Each number is 200 + 30 x the weight over the matrix's rms, rounded and kept within 0 to 999. Layers, rows and columns count from 0.

# layer 13 attention key, 576x576, rms 0.0506, rows 553-575, columns 144-287
217,151,170,197,272,200,176,269,197,173,212,202,191,232,181,164,182,224,188,238,169,213,124,258,185,155,209,198,142,249,194,151,223,229,171,168,215,274,195,183,204,187,182,217,213,229,196,200,191,261,169,189,140,194,172,208,125,197,198,169,235,185,202,198,190,207,180,281,189,123,200,190,191,164,182,196,176,195,242,186,224,201,227,135,150,218,252,219,156,225,199,200,192,206,176,191,257,173,179,223,174,163,175,229,198,212,181,248,205,184,151,205,121,223,133,235,143,187,174,189,187,241,215,207,199,225,225,207,181,234,216,194,253,208,195,194,221,220,219,198,108,189,207,146
151,221,172,244,188,217,231,183,193,153,218,156,173,151,250,242,185,179,218,247,239,221,164,180,212,193,153,215,222,171,189,208,180,237,242,211,229,201,199,231,207,183,249,151,219,183,278,217,211,237,237,221,146,225,212,262,260,205,167,197,137,189,189,238,217,193,198,165,199,222,145,279,176,192,233,249,129,207,197,218,228,190,178,188,195,213,209,171,243,224,167,189,225,208,239,204,168,141,196,191,127,278,233,185,213,206,215,256,176,202,195,204,193,242,230,212,185,226,219,242,186,198,225,205,174,158,158,213,234,277,198,184,191,179,220,211,170,222,194,228,208,211,254,187
235,202,241,204,158,204,206,210,170,246,185,219,205,233,185,222,184,282,182,206,192,267,155,189,226,161,196,193,203,169,178,202,163,217,221,186,213,161,149,230,232,172,238,190,153,196,160,196,168,173,218,225,161,179,141,194,238,217,205,226,198,197,189,200,205,183,226,223,167,196,240,141,202,199,196,166,218,170,252,229,206,220,165,228,206,190,206,230,215,198,164,178,177,176,229,169,222,194,171,213,205,188,263,208,192,203,241,231,261,156,192,244,186,187,215,141,168,156,213,116,221,239,221,223,210,168,207,211,160,172,196,200,248,228,193,184,191,241,197,237,153,165,181,207
219,109,211,142,170,176,148,229,169,212,174,142,183,258,201,216,221,170,219,196,207,266,144,203,173,228,220,217,256,241,194,197,200,181,223,176,175,193,207,202,186,219,199,139,212,123,214,161,207,195,217,187,216,199,235,176,230,214,219,192,194,221,181,164,205,193,196,174,219,154,210,259,142,223,172,222,205,247,203,193,224,164,143,222,230,239,192,195,160,250,207,192,172,224,211,263,186,237,236,254,155,206,114,173,200,205,137,197,160,208,186,212,192,234,260,176,204,179,199,196,235,187,148,241,167,170,199,217,204,237,231,200,179,249,156,159,256,146,199,238,190,259,250,176
194,262,166,184,197,165,140,221,176,184,246,247,192,178,152,232,210,222,263,191,149,208,203,214,226,192,159,204,231,158,228,208,183,237,266,178,249,128,187,186,200,132,193,215,153,203,157,245,125,222,241,189,211,169,210,188,185,251,236,187,224,127,145,253,240,225,195,259,175,148,201,164,214,177,224,242,194,160,197,199,191,231,251,172,149,185,202,215,215,188,176,155,169,183,201,204,210,212,198,230,193,162,152,164,170,238,200,172,216,203,152,143,179,186,223,204,274,262,214,181,190,236,185,209,198,214,140,170,186,214,185,176,247,175,253,142,164,209,210,213,212,171,189,206
257,205,184,216,234,246,177,223,265,218,177,180,211,198,218,191,198,163,211,228,196,189,231,171,156,186,255,233,173,155,208,212,249,168,243,217,254,231,196,229,259,241,183,218,156,224,207,198,213,225,237,156,207,211,200,151,213,201,195,218,185,185,203,218,231,201,180,263,232,173,206,241,239,246,248,201,168,197,163,219,201,180,245,189,231,258,226,190,258,221,144,181,230,219,195,187,261,208,201,185,202,200,212,237,233,250,237,214,187,196,213,200,174,156,182,158,239,145,192,228,205,208,218,223,220,180,238,195,231,189,156,208,234,156,164,209,170,178,253,211,227,201,204,156
151,177,136,197,200,270,185,260,228,194,233,231,217,225,264,174,234,208,151,176,179,230,226,160,198,204,256,201,221,228,209,216,195,191,183,205,204,199,202,191,161,174,216,158,235,229,243,232,220,200,214,210,188,210,194,184,234,235,179,200,189,194,170,144,233,163,221,209,191,174,264,168,239,207,196,192,130,220,153,177,219,221,164,227,188,224,205,180,271,249,228,209,234,173,206,198,189,218,217,160,259,210,205,201,180,188,240,210,144,263,217,222,168,180,193,197,210,190,159,251,191,185,199,241,176,253,192,193,151,172,180,185,232,173,210,191,140,233,204,217,252,270,141,262
170,245,174,230,221,235,226,218,170,178,178,211,227,147,196,225,209,264,205,243,175,187,204,201,218,222,228,159,250,188,198,123,172,206,208,215,258,220,238,200,221,215,165,248,165,188,197,199,186,185,159,227,203,216,230,211,223,202,216,171,152,164,228,228,224,178,225,174,175,237,147,184,178,217,200,233,161,222,185,242,189,273,183,248,215,192,191,213,240,197,157,180,220,200,200,178,220,202,174,191,205,199,194,135,188,226,207,179,184,203,231,206,245,86,223,184,180,262,189,263,188,165,173,189,198,192,181,200,181,262,198,178,211,218,213,179,194,165,223,166,227,214,156,250
194,186,168,215,242,170,204,180,155,262,222,180,172,245,221,227,219,200,182,213,220,203,195,218,189,186,196,229,199,212,192,179,207,199,212,196,243,188,172,246,247,177,187,228,217,162,189,242,197,176,221,174,204,173,194,273,239,231,221,168,227,206,205,202,164,217,211,223,149,188,228,194,208,190,204,192,232,203,197,178,184,173,192,217,182,261,161,258,185,215,159,222,231,180,194,140,262,153,235,228,189,232,161,253,154,225,166,197,191,254,221,241,258,204,197,221,184,188,185,262,209,208,200,217,204,224,218,226,161,208,225,191,232,255,206,221,245,203,202,195,176,131,236,220
190,210,217,215,220,176,192,211,285,232,228,233,161,188,191,182,166,220,220,188,164,253,209,252,222,135,196,220,223,220,185,192,285,175,195,237,215,219,161,208,212,202,187,191,242,180,157,222,175,183,277,218,248,202,210,168,188,206,195,184,188,187,179,136,207,236,200,178,248,152,246,190,159,224,184,205,277,210,225,216,182,187,179,166,247,172,180,194,167,195,204,141,232,172,215,236,174,236,191,210,230,256,231,208,188,197,168,202,218,256,153,206,186,147,243,214,240,241,228,177,156,178,251,221,160,201,183,185,214,188,178,236,182,258,205,219,269,169,163,219,276,199,275,186
198,221,237,231,176,171,187,181,178,224,175,183,171,258,190,216,200,197,196,188,188,171,172,220,205,191,195,187,202,195,212,210,204,234,218,228,206,205,191,140,167,271,168,206,194,190,214,205,277,154,268,196,213,189,238,189,177,239,175,186,215,221,197,216,189,171,222,177,187,214,273,213,221,220,234,209,198,213,162,182,245,174,138,193,197,203,158,143,183,227,247,169,217,134,240,185,216,198,237,254,189,204,188,194,168,149,218,158,168,239,149,205,267,188,262,169,199,180,173,185,201,199,185,198,255,213,188,179,170,249,249,298,199,203,229,233,124,198,234,204,178,223,207,208
229,201,180,200,188,183,151,188,152,185,194,226,178,214,205,241,178,242,204,182,210,196,253,225,232,182,174,219,187,161,153,196,186,223,163,157,181,204,161,223,163,205,243,176,201,257,236,231,173,204,217,167,191,117,193,260,212,151,237,176,207,178,242,148,207,142,215,214,159,209,188,220,219,271,195,188,203,209,127,162,233,204,224,200,190,227,216,193,190,216,204,260,184,152,254,178,243,177,196,184,199,224,155,212,209,210,222,144,242,209,163,173,257,164,195,221,213,246,215,182,201,224,166,99,192,152,197,196,208,218,221,208,217,198,172,189,256,171,157,194,203,214,224,222
180,231,179,200,223,220,212,218,231,201,203,205,183,199,234,201,202,193,175,182,205,170,203,225,157,187,227,209,200,224,204,173,161,230,149,203,202,202,150,179,156,212,189,239,217,221,215,242,175,234,110,201,126,221,209,190,166,237,163,186,220,182,214,169,284,122,233,164,215,182,230,172,201,207,160,239,219,184,191,214,183,215,150,192,221,223,181,175,214,224,176,209,170,187,143,243,151,248,191,170,243,243,233,211,195,190,177,200,214,204,204,256,195,202,222,173,189,211,284,222,240,184,118,207,187,186,223,214,232,217,206,157,184,194,201,187,205,253,202,167,145,204,285,236
199,207,181,230,207,199,175,242,261,207,210,251,192,200,220,232,197,241,193,208,232,187,237,140,229,223,197,185,198,218,211,157,222,243,140,201,200,254,242,202,176,230,198,192,204,236,164,174,244,206,156,260,239,218,227,224,183,185,221,184,231,237,178,237,205,225,167,227,203,196,169,162,199,200,182,200,210,202,232,231,209,242,233,226,216,150,155,158,228,189,199,208,214,209,251,138,240,206,173,157,174,204,169,113,200,231,195,163,276,195,237,225,204,203,203,206,191,202,180,199,226,143,240,217,124,196,148,159,214,217,270,141,183,214,248,214,210,168,151,207,187,221,208,203
236,185,164,176,204,222,163,140,183,177,198,184,210,193,199,175,124,194,192,164,208,143,190,160,175,175,190,184,197,181,182,147,208,170,269,237,210,169,167,231,200,165,169,200,176,162,163,217,248,249,150,184,202,196,205,198,218,213,202,194,139,148,198,201,163,185,227,179,246,224,194,194,162,241,222,198,253,177,228,215,235,165,205,181,205,216,254,180,190,208,137,150,190,218,122,204,221,215,158,221,228,203,202,245,208,184,213,271,194,223,237,154,207,164,260,215,240,180,206,215,193,197,201,223,166,236,207,224,194,217,179,232,222,155,194,264,181,190,196,209,261,163,231,201
276,185,175,230,208,183,159,216,230,223,227,172,218,253,234,206,187,178,199,183,173,270,221,241,182,191,211,231,175,200,223,181,198,185,204,180,224,221,215,198,187,166,197,158,162,234,258,151,193,220,204,220,242,178,235,174,231,214,194,164,192,236,225,172,240,106,199,214,212,209,155,201,189,173,202,188,201,184,115,169,251,181,186,216,186,164,155,160,209,211,189,126,201,263,198,178,200,217,258,205,260,216,173,126,180,174,217,204,131,161,225,197,227,242,172,151,273,189,207,163,212,234,254,192,174,230,197,189,229,219,216,241,220,241,267,160,265,214,194,188,200,190,234,189
169,218,238,205,139,206,198,156,120,175,174,178,270,173,240,199,228,181,231,194,170,173,193,178,201,222,201,169,190,158,181,242,225,235,140,211,194,222,242,172,203,171,219,161,221,213,195,225,182,230,168,150,196,207,172,208,246,152,184,174,223,189,237,151,163,221,197,200,196,180,151,222,210,208,216,178,255,222,191,217,223,209,176,195,175,184,183,202,198,185,223,171,213,201,217,192,190,167,161,160,260,198,171,185,196,128,204,187,195,179,251,207,190,192,241,187,207,211,173,197,199,224,180,210,246,206,212,119,184,126,202,186,177,185,212,205,229,246,211,171,211,232,231,204
219,206,251,142,232,247,187,190,204,237,247,231,169,204,199,174,192,198,169,201,201,191,194,190,202,179,137,215,227,181,189,245,200,184,160,156,186,158,163,227,215,190,234,195,224,186,207,157,196,195,214,183,270,243,170,194,238,180,231,245,207,187,168,185,188,227,166,178,215,224,179,175,159,139,201,214,149,174,225,207,168,206,180,199,180,257,203,214,206,223,236,218,205,177,218,180,142,237,165,247,229,213,218,223,168,165,197,225,182,175,172,177,186,182,191,173,205,232,190,174,206,216,213,166,202,228,164,198,172,219,240,219,237,207,213,194,213,247,221,214,200,179,278,172
194,187,189,178,226,207,203,250,148,183,166,184,192,171,194,231,161,141,190,193,195,201,261,189,191,147,175,161,192,134,226,199,171,224,245,228,159,183,204,155,227,219,198,243,162,229,212,203,174,150,139,266,195,186,207,218,216,254,158,194,162,277,176,216,203,193,137,206,216,164,251,213,187,183,212,197,193,175,183,115,198,191,228,220,194,196,180,197,174,212,196,168,173,203,163,216,135,219,196,182,233,233,170,225,197,189,254,195,218,175,192,160,197,207,266,175,163,199,226,214,223,254,227,191,201,188,193,191,199,242,199,220,149,197,224,222,196,165,244,163,180,189,202,221
190,209,173,225,189,179,218,186,235,162,251,238,232,211,238,191,225,205,238,239,196,220,167,163,187,180,187,173,165,203,163,204,213,236,159,153,216,217,207,213,160,169,174,219,239,172,179,162,183,209,131,198,179,176,182,193,131,159,168,188,199,239,178,161,188,155,227,97,224,186,208,217,254,200,199,247,225,148,229,211,154,238,179,175,199,196,198,193,225,195,197,185,237,186,238,165,219,188,265,159,200,245,205,231,232,204,193,205,195,267,218,267,264,166,208,188,206,189,190,168,168,220,183,207,218,185,156,269,161,240,198,218,185,174,202,187,220,239,185,223,236,247,211,202
230,192,226,166,197,176,195,180,145,218,187,205,207,216,208,198,223,226,170,199,198,145,239,182,143,240,235,212,235,227,161,231,170,188,228,179,168,179,176,178,162,181,186,189,193,187,216,182,295,184,211,181,151,202,182,222,227,238,222,232,202,236,215,192,187,175,189,186,196,202,281,169,191,180,194,190,217,254,159,222,185,200,282,188,157,213,197,177,206,203,244,239,212,218,202,254,228,230,217,194,238,242,259,219,199,154,189,185,135,246,238,249,168,251,225,217,249,189,213,217,216,175,200,197,124,246,209,222,205,174,147,131,196,187,170,173,261,207,184,214,158,184,238,195
224,206,144,236,168,242,184,133,202,245,247,167,203,204,157,201,220,191,200,158,138,190,170,210,189,157,186,223,197,210,158,219,145,238,248,206,157,232,168,171,200,222,185,247,213,200,233,169,162,216,194,241,187,165,218,245,188,117,260,185,134,222,173,263,221,177,215,204,210,216,199,251,140,185,160,142,197,119,208,155,212,164,184,199,180,220,238,169,208,224,187,175,187,166,218,209,181,156,187,191,228,247,242,189,285,227,205,239,221,208,240,186,201,239,157,194,193,165,178,217,242,127,187,224,222,214,199,224,126,223,179,198,134,186,216,221,204,284,174,269,207,188,213,193
204,204,198,199,173,175,158,229,206,222,241,289,188,225,205,247,238,235,246,218,214,161,200,219,178,181,218,164,226,195,224,174,203,152,240,211,183,208,141,199,178,200,202,189,194,214,184,217,195,221,180,147,287,181,164,191,178,201,197,217,227,192,209,188,200,211,205,139,192,196,201,192,121,250,198,195,236,225,194,211,194,203,183,194,202,218,245,249,230,218,187,171,187,194,172,258,215,178,177,197,194,213,226,148,187,189,238,186,221,185,209,233,212,203,237,177,214,151,222,216,200,199,183,175,251,143,202,188,176,190,183,224,205,189,274,267,204,201,180,237,183,182,217,163
# layer 13 attention query, 576x576, rms 0.0504, rows 554-575, columns 144-287
233,279,169,222,147,244,211,191,188,188,138,155,193,191,176,237,217,148,184,242,198,155,178,178,207,188,191,156,191,192,263,177,197,225,170,234,226,172,269,209,188,160,159,214,143,190,199,220,168,234,185,206,159,231,197,211,218,139,155,174,190,196,174,277,148,162,143,216,230,194,245,163,180,222,192,223,180,214,219,169,259,227,182,226,197,194,213,198,184,131,198,174,181,233,191,226,183,195,170,263,204,190,172,234,168,212,211,181,212,208,230,191,172,232,257,176,135,254,222,236,231,193,229,241,116,174,194,192,170,175,207,215,173,253,174,219,215,190,242,223,205,211,175,223
175,271,261,161,224,221,233,209,125,206,190,162,183,268,155,155,220,190,201,219,148,246,141,149,228,172,230,244,203,206,195,234,205,239,183,174,179,154,190,169,234,179,161,201,152,174,209,221,206,169,210,222,209,162,162,217,288,160,168,173,206,182,239,215,236,242,207,196,139,180,141,157,159,154,195,183,212,181,190,258,158,229,188,180,191,145,243,184,196,198,188,199,254,193,216,194,224,196,210,238,157,216,216,230,203,203,272,204,224,164,210,249,167,223,193,125,136,213,198,138,214,234,158,207,227,183,257,216,167,202,200,195,115,216,145,187,144,197,207,177,174,218,170,214
138,205,219,158,201,174,213,226,219,138,220,197,171,258,184,242,177,199,217,171,220,225,242,220,180,147,247,215,212,156,160,229,208,207,197,222,211,235,184,230,224,169,171,240,153,208,237,194,188,204,263,235,209,213,218,249,213,216,181,183,257,180,224,230,243,215,201,163,227,183,222,185,169,178,181,250,202,217,209,237,189,204,184,209,198,191,209,219,173,208,213,213,158,164,226,177,182,201,228,243,195,247,196,162,152,229,207,227,206,192,246,177,205,185,183,147,160,178,170,186,212,226,220,229,176,225,167,136,183,213,185,248,120,185,159,221,247,224,183,195,207,166,218,201
195,207,165,212,225,216,169,195,204,209,178,196,196,180,185,225,238,189,219,173,161,190,146,194,180,219,180,205,180,188,223,210,183,152,226,153,281,192,264,190,220,162,234,148,146,235,226,240,207,218,181,199,184,179,187,203,163,238,195,202,210,219,144,221,157,209,165,212,183,133,200,233,235,183,174,264,178,216,232,175,180,174,216,153,156,191,72,215,143,215,177,189,183,168,157,201,189,207,165,184,196,155,246,153,274,220,222,213,214,211,223,172,151,197,183,183,260,260,262,204,168,127,195,219,224,161,197,208,164,207,151,207,185,180,233,206,194,173,225,230,205,210,200,227
249,211,206,233,174,243,226,245,231,216,159,185,213,185,211,228,203,212,192,254,180,200,193,271,200,193,178,195,151,159,225,232,215,159,255,221,228,230,213,207,201,266,190,219,224,152,205,176,146,160,243,178,220,169,203,187,230,224,230,211,169,142,192,224,239,218,108,230,184,163,203,179,195,234,249,182,159,224,188,227,205,230,219,220,205,216,211,222,228,230,119,171,205,179,233,183,171,154,190,177,180,182,199,218,213,181,202,164,205,204,194,163,157,130,195,133,221,202,165,218,206,195,195,262,213,152,236,167,208,224,155,197,200,177,176,208,149,173,225,165,234,251,180,191
190,209,210,224,198,191,161,192,212,160,211,188,202,206,174,188,227,221,199,208,192,199,189,153,204,235,178,156,270,230,153,160,208,273,189,197,175,221,194,245,205,194,164,194,201,200,214,202,150,231,224,177,153,169,172,177,199,210,174,206,189,214,182,185,201,198,204,223,163,212,225,153,140,252,249,134,155,288,139,160,233,234,201,218,231,150,203,200,226,214,174,175,159,215,239,212,157,165,210,186,247,183,228,190,206,254,155,211,225,248,250,187,157,180,194,234,174,187,198,195,230,189,246,153,248,183,199,203,176,235,212,237,210,197,218,198,142,233,205,156,195,210,212,221
171,188,226,245,156,162,159,194,178,179,190,189,187,173,190,218,176,219,212,191,171,229,193,183,203,215,270,205,119,240,201,206,214,204,190,213,256,233,201,191,230,236,133,215,206,158,188,170,152,186,230,224,271,197,247,184,190,181,206,148,174,203,212,170,249,203,244,145,190,269,151,216,139,218,219,217,154,172,135,224,211,192,179,183,179,206,210,203,175,199,141,188,177,256,157,176,181,241,198,230,179,198,150,220,159,212,165,220,182,221,250,175,218,174,199,232,190,208,168,202,199,217,162,203,198,227,142,219,182,220,188,170,152,161,190,212,208,179,231,203,259,245,159,235
187,147,213,244,217,222,173,200,185,252,276,196,221,183,188,208,165,172,163,154,142,263,223,202,191,187,184,171,206,189,194,201,220,227,210,204,244,218,140,178,160,200,169,195,194,214,182,232,184,181,223,207,171,176,177,192,271,218,247,182,177,260,203,234,171,207,268,196,163,249,189,219,219,152,213,213,209,187,153,235,159,167,209,210,219,181,191,187,184,221,179,183,214,207,195,196,222,210,220,184,242,224,193,193,168,226,208,196,206,187,145,219,221,222,210,175,211,159,194,265,194,211,208,243,137,179,202,220,188,200,203,159,174,238,217,191,236,230,225,169,200,144,236,238
153,241,178,217,230,236,146,133,241,189,251,179,249,163,181,183,166,178,239,210,189,217,183,230,184,193,224,218,194,168,163,246,240,167,197,197,233,165,120,245,200,245,152,219,188,199,147,207,233,176,217,184,237,185,186,174,177,109,225,205,172,175,207,172,179,177,172,163,227,200,255,247,235,247,214,206,210,168,197,163,169,154,184,182,195,195,205,191,181,238,220,135,197,110,242,197,206,213,183,212,214,194,231,245,207,220,226,216,254,191,184,185,210,215,131,255,248,240,214,182,178,194,186,199,242,210,215,192,224,186,221,194,252,240,186,208,178,176,209,157,211,229,200,171
192,108,162,173,165,215,204,204,174,268,213,188,207,216,153,145,153,131,237,230,161,222,194,212,205,174,223,135,198,208,229,200,238,244,171,197,166,177,183,162,187,212,181,168,187,155,225,209,217,155,246,180,214,193,160,190,268,245,236,245,194,291,235,191,224,146,185,195,214,227,182,163,178,217,237,237,245,218,199,193,212,166,147,189,209,151,155,105,209,265,241,213,182,219,177,235,159,113,216,215,193,188,153,231,201,200,157,179,211,181,143,184,229,197,185,222,185,229,204,223,193,195,252,181,246,204,226,183,231,189,193,256,217,207,193,212,218,201,220,208,166,214,223,226
232,209,159,202,252,211,204,173,175,168,155,173,128,243,232,258,242,218,179,141,154,224,165,139,176,200,175,157,178,208,194,208,233,172,161,225,209,207,188,187,203,203,200,225,196,297,223,252,175,171,191,196,187,152,145,222,237,179,193,218,195,212,208,178,212,224,234,186,199,171,173,219,144,189,145,235,225,157,227,188,237,177,189,180,207,190,245,178,195,240,220,226,180,148,246,209,196,258,206,161,198,192,169,168,195,197,210,158,189,213,133,204,181,210,158,227,178,142,215,197,233,209,189,186,137,198,231,161,207,191,255,233,182,164,194,202,233,186,182,138,248,168,175,227
228,173,257,171,257,181,207,243,210,208,216,250,210,220,195,178,224,208,155,222,179,200,212,206,147,135,204,170,203,229,258,198,168,222,261,176,174,187,191,174,210,180,150,179,172,168,189,228,227,217,227,227,185,144,186,198,173,245,198,196,224,177,198,189,230,192,194,159,178,182,205,222,169,143,185,164,227,110,189,159,207,203,209,220,156,213,189,200,221,229,238,173,186,206,193,240,137,232,184,223,188,159,160,150,249,199,207,147,215,248,167,182,256,203,181,233,143,180,131,196,188,220,166,195,157,177,263,236,204,186,197,196,132,268,181,247,239,198,188,218,187,206,235,268
206,150,194,220,218,208,159,190,240,214,176,245,235,183,186,189,150,219,215,279,176,213,184,199,191,179,220,199,171,223,244,222,195,193,223,178,239,207,199,192,160,201,240,231,149,215,203,182,222,218,162,228,190,182,218,204,160,252,167,238,217,237,210,209,247,223,158,202,203,266,214,170,234,190,216,166,216,176,192,230,211,193,190,125,244,223,180,185,205,179,236,248,187,202,172,221,184,223,159,195,139,154,161,235,206,210,202,219,172,229,212,200,232,208,210,198,226,194,127,202,197,220,214,268,163,210,179,213,248,177,242,200,311,216,217,196,232,197,241,222,151,287,242,236
238,169,165,229,222,192,238,186,188,146,161,192,243,196,218,217,164,168,243,169,183,178,217,180,193,182,231,100,183,174,184,175,189,207,195,171,110,214,213,190,210,179,198,142,201,159,168,188,242,187,181,182,200,182,208,163,209,257,186,174,151,201,206,229,167,178,168,181,219,192,180,209,218,196,245,240,187,228,192,161,232,184,262,217,226,192,217,204,226,160,156,249,213,185,166,216,260,186,112,254,176,227,190,231,152,190,173,170,220,217,206,189,191,155,236,212,215,226,225,219,190,223,217,158,232,230,196,199,193,173,175,227,205,209,171,153,128,197,284,193,204,229,203,189
228,188,163,231,228,221,208,168,179,176,214,201,194,202,221,181,248,187,193,113,229,199,175,199,129,208,184,250,147,213,233,245,186,175,254,129,156,217,246,194,216,142,188,250,193,289,240,205,201,220,243,227,185,206,275,201,178,217,190,228,203,229,226,227,182,222,167,229,215,177,224,200,199,198,225,232,208,250,178,208,251,174,195,173,216,163,186,192,235,234,208,187,191,219,206,227,168,182,247,184,206,171,238,224,159,199,153,191,183,229,247,223,242,251,234,213,239,228,202,192,167,221,211,206,186,190,193,187,224,182,173,238,217,216,186,122,199,108,206,188,109,246,234,154
176,195,216,212,175,144,270,153,176,185,181,210,199,171,217,212,197,181,205,193,166,202,203,146,195,252,191,163,185,166,149,207,166,208,225,230,163,167,227,199,176,204,219,173,199,255,180,181,192,244,213,156,170,201,215,136,222,197,166,202,186,171,130,219,208,192,213,176,169,247,183,177,251,204,220,239,187,177,222,174,195,224,159,211,170,184,184,150,146,224,208,196,196,183,232,165,234,169,136,172,210,214,232,160,239,196,216,223,174,182,279,149,206,208,221,195,250,185,196,161,194,232,188,230,199,168,148,178,216,174,185,210,231,200,233,160,182,271,257,170,188,215,228,176
288,197,208,224,199,245,236,222,195,249,204,243,173,223,191,181,207,213,175,200,154,230,191,195,156,168,219,201,221,223,224,189,215,187,172,169,126,202,182,215,202,186,238,176,158,151,169,174,162,163,196,178,233,172,193,173,223,165,220,206,199,202,201,216,227,203,163,206,188,209,220,212,190,196,195,189,178,209,205,187,160,218,154,176,231,250,219,217,222,208,160,167,193,198,183,212,204,215,155,239,209,218,185,145,179,238,215,201,199,204,164,177,163,244,215,229,213,188,190,184,281,210,165,204,209,251,182,175,221,238,244,198,225,247,199,192,228,227,196,264,187,170,190,201
164,170,205,231,174,191,191,212,230,195,170,215,195,220,203,202,207,150,177,243,173,242,238,257,183,216,175,178,186,180,186,160,173,216,262,203,154,168,121,226,211,209,194,190,156,164,184,132,181,245,187,203,241,239,184,172,218,223,169,166,145,184,214,191,209,215,192,180,216,177,202,197,199,154,150,214,243,264,153,233,177,208,237,205,185,196,168,195,204,188,226,163,186,176,211,191,146,170,152,223,173,237,214,183,188,219,191,221,236,233,203,191,236,162,172,220,199,167,175,181,269,218,212,209,213,203,225,225,214,209,206,232,180,200,260,185,165,204,201,240,185,180,200,197
263,235,176,234,174,193,186,160,166,183,245,203,177,217,193,173,147,196,195,249,211,237,212,195,181,150,265,190,224,244,232,192,168,152,213,159,205,242,160,197,179,159,197,206,227,228,222,150,171,222,109,203,186,161,243,141,163,188,167,151,229,172,168,244,148,156,223,192,207,245,233,220,200,220,219,288,200,112,234,244,218,186,176,215,213,191,244,198,161,226,228,165,199,232,210,181,264,133,222,216,158,236,157,236,172,189,189,120,191,231,219,220,235,194,257,156,183,214,120,224,193,207,240,211,192,185,172,213,190,284,223,200,206,169,185,233,180,146,186,167,191,188,175,157
206,206,212,174,257,268,189,205,185,140,252,231,193,208,147,171,228,134,174,186,166,177,205,222,195,167,209,164,174,255,183,209,152,177,228,233,143,184,160,164,186,221,164,191,171,165,211,190,227,198,205,192,195,117,248,208,194,240,186,207,177,153,174,238,146,249,206,246,181,165,134,126,214,198,195,147,201,206,205,199,201,237,261,183,158,136,227,202,125,240,201,209,165,225,227,233,202,197,234,188,210,204,199,239,224,209,213,171,86,213,201,168,199,221,200,201,168,234,128,151,221,163,200,198,163,246,186,192,250,175,193,182,173,182,162,188,199,216,226,194,148,144,208,239
220,202,189,292,188,249,171,118,203,212,215,157,212,189,169,143,206,209,155,165,150,221,201,165,211,228,166,151,238,186,231,170,152,255,188,229,108,212,200,171,181,211,245,194,106,212,240,172,211,238,204,176,187,263,180,158,188,197,201,214,191,178,198,186,178,186,218,235,212,228,177,190,166,220,223,175,172,167,199,189,194,180,231,166,174,229,257,204,176,153,179,210,217,168,214,177,216,206,159,203,190,246,221,137,232,228,211,212,161,239,207,202,253,268,214,237,192,272,193,213,242,106,182,205,203,168,240,197,197,254,245,212,199,223,200,265,222,214,170,214,182,220,187,127
182,233,238,195,239,244,178,213,226,156,192,225,187,184,230,182,185,177,212,225,228,206,195,245,235,164,197,248,219,218,255,190,244,187,197,208,191,196,214,224,205,224,160,232,183,252,189,208,237,188,137,207,226,222,179,229,214,212,214,174,201,178,161,164,149,188,247,205,184,189,161,187,186,266,238,215,191,213,236,234,197,177,165,214,186,193,183,241,231,138,180,168,173,219,257,255,225,240,222,209,256,214,204,192,225,190,246,223,198,174,181,250,210,257,187,194,207,156,220,195,188,173,221,256,205,205,207,209,188,199,222,195,140,184,215,197,196,224,168,261,194,212,211,206
# layer 13 attention value, 576x576, rms 0.059, rows 512-513, columns 144-287
211,172,186,208,159,229,219,249,200,147,221,173,175,218,193,168,192,217,203,171,153,229,236,195,169,174,210,212,137,188,159,148,181,115,192,192,155,227,177,208,226,227,202,169,214,193,255,177,225,229,161,246,226,223,198,251,186,218,134,123,179,230,217,223,169,200,204,208,210,182,189,225,218,238,224,195,183,216,235,225,265,191,214,188,220,235,149,158,230,175,199,225,222,167,235,182,202,166,138,193,244,222,142,205,206,267,249,170,187,253,222,244,243,208,150,209,192,199,186,173,235,225,187,212,188,238,260,182,191,208,121,199,170,222,263,224,188,206,216,166,202,244,213,183
195,212,173,198,192,190,169,208,207,169,206,232,255,190,197,221,159,231,196,163,252,237,223,177,147,201,251,194,214,157,161,211,195,218,213,199,211,199,234,210,196,175,271,211,202,197,212,207,146,208,179,167,201,183,200,172,231,176,267,215,216,216,195,233,153,154,232,192,203,206,246,197,240,176,196,204,252,222,214,192,216,190,163,147,233,185,171,146,219,180,181,145,184,211,239,172,195,168,195,201,171,248,141,207,176,231,166,211,194,180,175,201,189,200,218,243,202,203,229,234,209,142,150,199,209,197,190,185,181,170,232,195,184,185,181,182,248,183,200,179,183,153,172,202
# layer 13 attention output (transposed), 576x576, rms 0.0526, rows 512-513, columns 144-287
182,257,226,172,165,186,184,225,206,217,216,183,173,242,181,190,195,186,221,177,167,213,189,191,200,194,206,246,257,213,203,231,208,164,222,221,205,202,207,229,177,173,220,163,260,138,204,235,146,212,256,174,191,183,183,243,184,161,229,140,203,239,218,189,177,180,228,218,201,169,175,195,155,236,183,220,178,191,180,150,215,262,230,199,238,148,214,211,205,228,168,180,196,199,155,260,242,192,209,173,210,181,220,219,270,185,233,150,237,138,148,222,166,179,232,258,221,229,251,190,151,219,205,210,248,201,176,217,171,224,236,190,210,207,209,188,240,201,170,196,184,216,187,188
199,195,233,205,155,227,171,190,197,202,185,177,182,185,211,212,165,207,224,166,189,169,156,180,224,204,251,209,173,200,151,225,199,221,181,220,203,133,151,204,146,259,171,241,200,173,224,171,222,201,277,209,159,191,209,242,204,219,193,233,213,210,138,193,190,253,192,177,206,181,225,139,192,251,176,241,196,194,201,180,178,166,219,205,156,225,178,164,255,176,163,254,145,240,189,190,215,223,198,190,201,186,183,199,204,204,188,210,240,170,210,248,259,171,211,207,197,223,220,176,201,180,186,227,232,215,235,207,177,230,206,187,180,243,196,215,211,241,221,192,181,243,182,198